Part of a small language model's weights: width 896, 1079M tokens.
Each number is 500 + 25 x the weight over its row's rms, rounded and kept within 0 to 999. Layers, rows and columns count from 0. Numbers have three digits each. The size before them is the row's rms in percent of the matrix's.

# down: layer 8 MLP down (transposed), 3584x896, rms 0.0647, rows 2335-2359, columns 0-127
# up: layer 8 MLP up, 3584x896, rms 0.0598, rows 2336-2359, columns 0-127
down2335 102:488559484532474486502515495497547451525504491471497524503493478524481529497504520554487513466465501508507509476494492468478518482456500484505516521517498553497517540514523492411526495505519519457514491514496523499523496496551471518482482520498534515474498485505480501439524522498497470507461498491455509490514528518484489489510462542478514509558489459465492474494518513471569508499529
up2336 097:494504533495507530499488475530489498460513509497518503478547498478508522496448487518469496496477513536483541537505499447513479484512486450534509498490487512482496539509495483486528463556486503510544519550500489494503500489516542459512533538500521476512537529499496511467481524459517481489493512508495469548477530490499506564497489525498486483456566496479488489483488508499496528506490
down2336 087:483482477505521551518518498498467490468503491519521476487489496492452519482568482479572473527513502487515511479517479495493512550525464515484486512515521509493492461505481505530490467489515483488518522505470512481492481472472517527477477479485438484467511515479491461505452473488490477470512493459501527470545515480492502498498486489502490496494499482510487516513516484476510464512471
up2337 108:484517494491497506517522512461487489440480501491517458538483483459505472485528495520516500490493493482510508522482475481505499475459531458479489480484518504455454471441536502467481503518508512458488489536482514488498473540501514484509525489501514511456474507514503497495513510528493513474475517507481492467579510507512510527514478486538518493506501472492495469518512505530526487476505
down2337 113:556534508534540473518511464468460545507462503509549511509531488514530517459484471485516453480468544489493485533530476493488506505492505489475518525500516519492487489502465549506488493494515508506462575490494484504491533475498477479535516524497544518481522534504499528531532491522471543514498474542525511491552465514535492472460479510496506504517444478514518466493484486527519493496485
up2338 098:548484514470483515485544501530442515516492469520522505522516539463511468498481485484531503524527498523480461509485475510540491501497481490532477513484428448509521469472512494514470521506512559495505454505498500508530519531462481502493465482521497487453498489540500548523519444512505540467518523483498480446463507546551468496488493469516502475507506501496502481513554490478484529478452
down2338 105:482457534517503471518500523464511526552497485454510503489522497500487496507524497492537499470507499521474487497503504523462508521476453532508516488522523470511427502484520477466480500504584497464504477507537524475450506509499481497481524498494541492503477560563528510498494465496469484486485540497501490516455503475491510513507457462490531514464503516491547512488499446484440515481516
up2339 098:501504503505497509505467497508475510486486493551530546469479527528488555501491524537470495479491523533534509497482476480553497474499523451515515477487528476451503479500538483544483527475531535515488511480511497476499492486528465530547503529521495469485519544485497497495473476449527462459498500490478508507479453471532486506480519548515476500483494468524519474512530466514506479479499
down2339 096:507486488474488492514527537517451502493544507534485502522496522484489499460525461472540498512460544502514473472533453468503539568494489498517511452518513490533480527496506505457495535521480560554519489460524490463457501487482451530467492487527453507511522480502444463496489535511483526457483484491498501540486532518523516484476447517478472449478508528499487478535499493502484455499502
up2340 101:519490466490477473496526531483475486495467520494525519522487479515481524503492524508504479468490413484508532442477484522485515530499497493500449505522444430534456499491495456479508490500537489499521473523462518530531431462503494493487478522485479512500513464540495461523460479511471489532483493501493489481472558499519519509499448448511495491506453436523468464500490470510500526501504
down2340 098:529468514533503484504463539488554471440502493520494542514530525463487496496500523485522483486526448476519496465482523503494541492529513485474553541480456494476501488510527491498506490511517498511504542511520509505555529495461490489503452493505521482522512496485497456458475494498519518542509478496497512455502534465505543535444507541522477563490492507549506512504523481495471525511496
up2341 101:505517494484488481527523512524542488523510492488520528488530509521465497466495493488512530453517509490506528483523479492488498498518496472460465502506491511544512516517450439490468523486578510468489501518479448506487519537485513485498497461467493489509492459497522508458541520520554503507511501489504464495518444508467483488506488504458470484469484477558486491502508517525500476520504
down2341 096:492527508530494495504475454463534512486448479522515486542506456482479469446500513502513516491489462492488498499513504543511480503470499470489532515480488518502473498502469517469464535531486522528482507496514536489480491505457503505484511499538495488513487501485520504451463476499489499518512494470528519513495472531501478500540461538501511522524497486474521515512479480490530506480532
up2342 099:524504490540502462491476458498504470482493513511480512479555494495504490506526477511492484513496479498480495495465484449527524515450484503480497500503470496518432521513524507477482521528552500470526533498512478518486503537505483521530526503523509522530545456459503504512506521501536460515467542484533463472512483472539502528543464468480537506477526530508550495569465546482475485466487
down2342 104:497510450524517473527517493470476501470496485510476489508505465499527509483475507515472407511435507516515467537505496514480466494502479513482486503530469514523480499503503557467492507494516493480499467484511493476445509512483500451519471515483502518484539515497462508471517529486483500498486542496489476456529483566459508481473433525500456470531489514433510516526506456480492481511456
up2343 103:507507472509515476517526507558451487515534469519508469506476467526557508564502508525500498501530439506482492498505522516507515474428504501512503509513487493488536551501497502462477484479511513511472511500504535489462487494486542517519496489479506508528481509525503486479516478495534480512484488511478460498475525494469488524531510512499509460477468522439483475497461507518504465513484
down2343 095:494520498442493496524462498487514454510480506439490516482481478506551488444504466525486511497498466495506513492510519516533476487529485516549512475513533517471518484529458512510522548562467510510461479530486549490525488498462512536515504511510479476516515511507461505498519493515471444522519503544518481518479506483497509513509508486491506483486500505542474465503509494482501535500504
up2344 101:507542466510463471510544532501506447480479560491507475535556531525550507494499508513514491497505527525511534506524485541499499472488511527489532516494521475473530525523498505487465473521468480476525472522517449495515498507540528504551466473479524486490499468497503478531497489484468469488487506463494507471493511475470504500498528475526499469493503480506513456531490502466501508529503
down2344 108:508498531477475485508484439437489462471473537495479479531504482493491535487477460493484499541421512500516495520505476504547511482511506492490521484513520518500527517449463478469484503430478444536494513481499457486463539479534492525492488466512514509520503487498523485469522532517522501447496463499507499493511499503477508523497536474532520479518551512536517462518500469499528533499522
up2345 103:484479538512529507467490457478506499520531478504562475474516558501521487482461555488539514498492486501505518518541527514471495499519450493527484521522503427484508492489492500487470492501460471516499509485517487526516505509522480502513495490534539524500500497536544482527518478520485492515497513521482521500503466494488488509477464488489504471531506478481515515512556555479551458552509
down2345 105:561495482491496510510535505522489522515527497512439516511462506483474549528501487483473475525492525459466470481509529524509503527490512506507527481504508486511511467483526545510533479519447467473490508475471469532493526481554483522532529496479516530535503470527540496520519492493486483486495516452518491481520508518477462518496543507501552474487451470453501535502519508535527490503481
up2346 108:501468525480522455477489422517490522507486501470487449515515508505484475518503492475527491502494532512497504505478456477540541476545462505502498523478489528483554524498551492451488507488487575486497480475525482484462529471496493474443479483485506536482540516509548493496506542529485441502489480531492462488476524444477518537535508518527559468506511476490505521488508511495514440523502
down2346 105:480480547502501521452480502521522511447524481505496467495483525527515487508520495531489532479498510556507511512457434503527468525504454517547449494535523452515463532536520496478512504525507526524518509496502495493507507477499499527533529517494524489514505522489505499528469496488503551522495516473511499484513504541486481493497486519505449522503462505491550461473514515516502529509459
up2347 096:523476494504517490467496483460524487569507499521463520482482478485479505519488515507523518476526475502516513444511498536498517489489481481516500465501520453501495502495525481451461506524520591526539496526498493511480492480540486484491528544501481523504489556495505540465508504494509444467521524478487511547457528494525532533500504532511466528493494493496520528452528578530484485514515
down2347 097:478515486474533485465468529481494562452489485491523454491492492499490536468495528495487489493470481504522491494464508500491466482517496537518502521521537475484532489458452455504467486525450498514519448481492488519503526450500478490519498502542523511494489538519535503531480509502507526495515510460495507495502469499513473481506484501523515518476492503493505517492522524505508488536473
up2348 098:528477475494495491517517506470459523523566517495492474498510517535476500516472508507491506508527470531536497489512491547468510523482518485498504478515500511504510491527503497486534479518499500490476537495492501484477507512525468526551552505499442508534537545473530484490494510455481508502474492493495508515473535504480498489480496503524515519417499499533508472475533448513505497471460
down2348 096:494488503503477518502535502524498507525512502510471487482541526480504490517458516531502498476451535479518501492489512502472505423496496520489521490511519535460464488442468492514495491507497467499521497514489561483458481488514456508512555516508503462472461506548543492494480471493476476504505541527551480503498498513477525480478489513496481516498496496462473491497466492509465494497504
up2349 101:511468473456509521476497510556462490540482519505484512536491498483479479509471490487507475535449481513523487469566474485512499502471497475520436526530469496475537548503529480526472487510479498462520498477512517532510494536517505506543459519541521459485519511491453506462474511447497517483428538484512488507508473448487517506518513511549423495490511529529534499514523525502513552544523
down2349 109:503500512463496490502459488497460503517479467468499483477500545496464493515515463519537492499481468476530506450550454474475478529512529499418477480498481503475530469460533461559500496581508529483508494457454506501548457531529507480532523525502501476513504480491506511541496508486492509503482494504513492456514481496464516490497494486491483492469504515515493509510483464494494487485502
up2350 093:531509487509487509496516489522499543496510479510552492502503507467426540508503509516503509481507501518511512515516452496487478473494491481544500545500511507510486439484501512495529512503478506517495509535460493494501519524496514502481488534557514522484500458489475516490518516495489485514495494519477527500524516504501475541471478502519489467497477496496470472528491494480525459496503
down2350 099:538456467509482493453485511503483519511497472519511455515497460535516465490524522490520541506503514483461496514486506499483469498487500489522496504523483471502550515500460547512481500523535474473490515462510494543522489511505525549478508490476526545490490526489498502469492514473523490480506471485489479505531501479486542497493492520475479509477475448521479488511500501514496516526521
up2351 102:496496510501483502450487539492491504486493506518506512478484500495453483488477541461512525517502505512519532490516487532513488512510495564502453569489442503458439520509463544539517487518492489519492498501513488529508465510521515570528504491521478469491476502514473471458504505539498523498540523494523506497481484525517509493496488465512499470505552473478530465510515517494511510498478
down2351 102:482556501490486520482490479518512505432505489497523511503518451518486524514495477485498502472495502503478504526503498491481527492503495481512465502507498490487449501528495454515514492501509496509485532540528531504474528509549526547555507506546578514447458525497449523504520521524509535484503475503515513481492496445432493527521514481486521455503501501518489491487468501487511496466552
up2352 102:499522498487495499498523487546502462489487473476517478507517499492451479510506500498452498481498490525472494494511480472495475550480506506548495490489475490498509509502504466503506426551495511545486486468470469478510467462493454451479528500457484489532562481468530475496538555479499460481475536487497494505493509480528450527488496446534513491509451465490506492533522493490512488521469
down2352 101:521531477519468493480488518472580475480510495469521520528514497486482445506497487456507463510520529482463498478475488478468464550560510452516500453468497542534452557483501505496490531496466493482494454467478535487482508449473522509476492541473491474492487475496478463474480484457509501490494517463494521532491497492493492495492491420505520487509486503458450481474495475481503523533510
up2353 097:494526527550493491533553497513494563483539493475476477481509544530476509507482495501543534469513461536491493478540490475516507453513501519476496467464540478439499479490522459501515550510502494486489523498523509513528492519532487503500549539541520482558522498489515493496510482509528532503504527493540528482542525488520517497562495518478486487459511537481519483513501520479493481488469
down2353 106:528524503484519478510485476493505450536499510501512522468462464515481516510513522501494521521498464539476494473505502521514510472497499515538456503541472528498529449507468516520505520506500488502520458504510519516507482541476560508506507503512542517503488508507545507500464468481493487511467512489493547499530512514504500535507529480505487483490473497456499471438516466497536479481467
up2354 090:508493513508543523499498505485486510505481518514509454499525514510486497493508516555532479528480526490487485519510481492507494524492513523503534506491511485492545486467509523471478470499489485511539543493488457538479474540510491484492457499477534481480503505493477540485470448493512482502461488489518493495474486505528441483534469468500452529519468485500505462482548490467501491516486
down2354 093:497467485475515476514560507521497504499519514483473474500484483506497475541514521531493496520454537496461498509504467545493499516562521532555470491533531524525494511475507477498483528505468479516491539461468511482510472550519475485493490513426483531495497509510526496475515478472506493502464485498492508482510543490478508494528504482485522492485489461554491484547497483470495497480490
up2355 095:418563468530509513469492521507497502542538497482454500526536509526523536473500462571462488530521529500500504500522465510467497515485498517507462482524492521500481485496485534482518498521525466503479469496521531498463487534474537536475460467459540511486480534503463560480493503458472491515465455487492470542461534533498510509474493502464534534533509495567483500525518472493499519514490
down2355 095:508481547531471522489497476492469504526513508491470483494512489494504508452494518518502522455511499504469530482493528524482507485483473500503541454521477507499469490532521490484495494483526526496541462531491477519502452486441509493454483498503469459498510472518501510478481488508520489495510472475501528481493475491495540483524502563548494489531513500465488486527472511520508496502539
up2356 098:530496496513524492546538490472468538437484522537542530452508483525505501458514481532510477483529502455467518464501534452441457542518526495528474459521484521546501520521535450489541493456518478498515486474512497494467529504464506500527502515476498497530494509510536535492523514493514498507523485489525516472469514494495509475479523496478522502549507494515521478471482521523502522507527
down2356 095:528479509505511546537473487468474526531474545466493546560566439502508519528528482495487465498474525512492552486512514465494509454503503521483475515505504480504537498505498434559479449497485487495500436504496449471445469492505546491509486489505461470472494535511507496538461519548491476486484510511474515527492480528447480491524491518450485496500441472488436484520488514505499510462505
up2357 098:491522521508517506512501533491559466477501521517517503500559473487501476493475484516531512503446506552499508468525468559494466524488508480495483500509509517488525491448515523516480522488472478497509497489476505497529512503458510507527502488502523476507520494469524492539462517501498469535482523474484511506494468527559538496487536475458477496484552505529502504482470508510497495509527
down2357 096:562471487471500543445498535505469557516480484448496510477484494469544457519501487531493519516521472511531517531502518458529450502527514524508450478506491473478430498502496481504458515541489491522526503544457536486482540487493475469491499507467482485529495501509457519515517487453489463525505497522554506474476492466502499520535497538493578489497504520507488491510512491509475474516457
up2358 107:535467522463493448511521503497497482481505499486535498464470490503478522477488446530499476497480494500523478515512477519475518531517485492480474513487510530508481524465483537524543522517505467506506482479519519570492461494472460565466493508490475535527507530501568499527507542518521489508517471507537464510500543484464533467499450501490450482530491488521504513499525514501502505533534
down2358 106:522496513488466457458518499483510498514506459504488500501482494494489545505473497504497510527483531483514464503503508492447465522522494506554530464493514526479434502509519496523503501499503475512542516469468502538507489471537467509477491492480520502473515503503521505502498502504519511514514493492537529562512460482492472502431491478472471487534492448489527507507554505485509485494533
up2359 103:494479507504504514486513470533533475558501513491519476538539517504485532509499470455484494522516508498490461516508494531480485497520495517481524540475495472514519493503503535478482508497500486480453501543483518472508516509474498494505478523460513519500503518477538507509508477527540449552528490564498507494508466503468522488504478524464480520536468546471543457458482527517516452501501
down2359 102:498500518496511515489495507483481497503512494512482501520496507514460507490476499517482448532548502496461513541449507492486425508476564505431495473511476521488519486481469474504511547461520518525550473491492517500474493485515453476488478509512528498513488497491511512527508497480513470504503532505515508465498505453468480472552504487483526474539484536495467520520522490510510508555505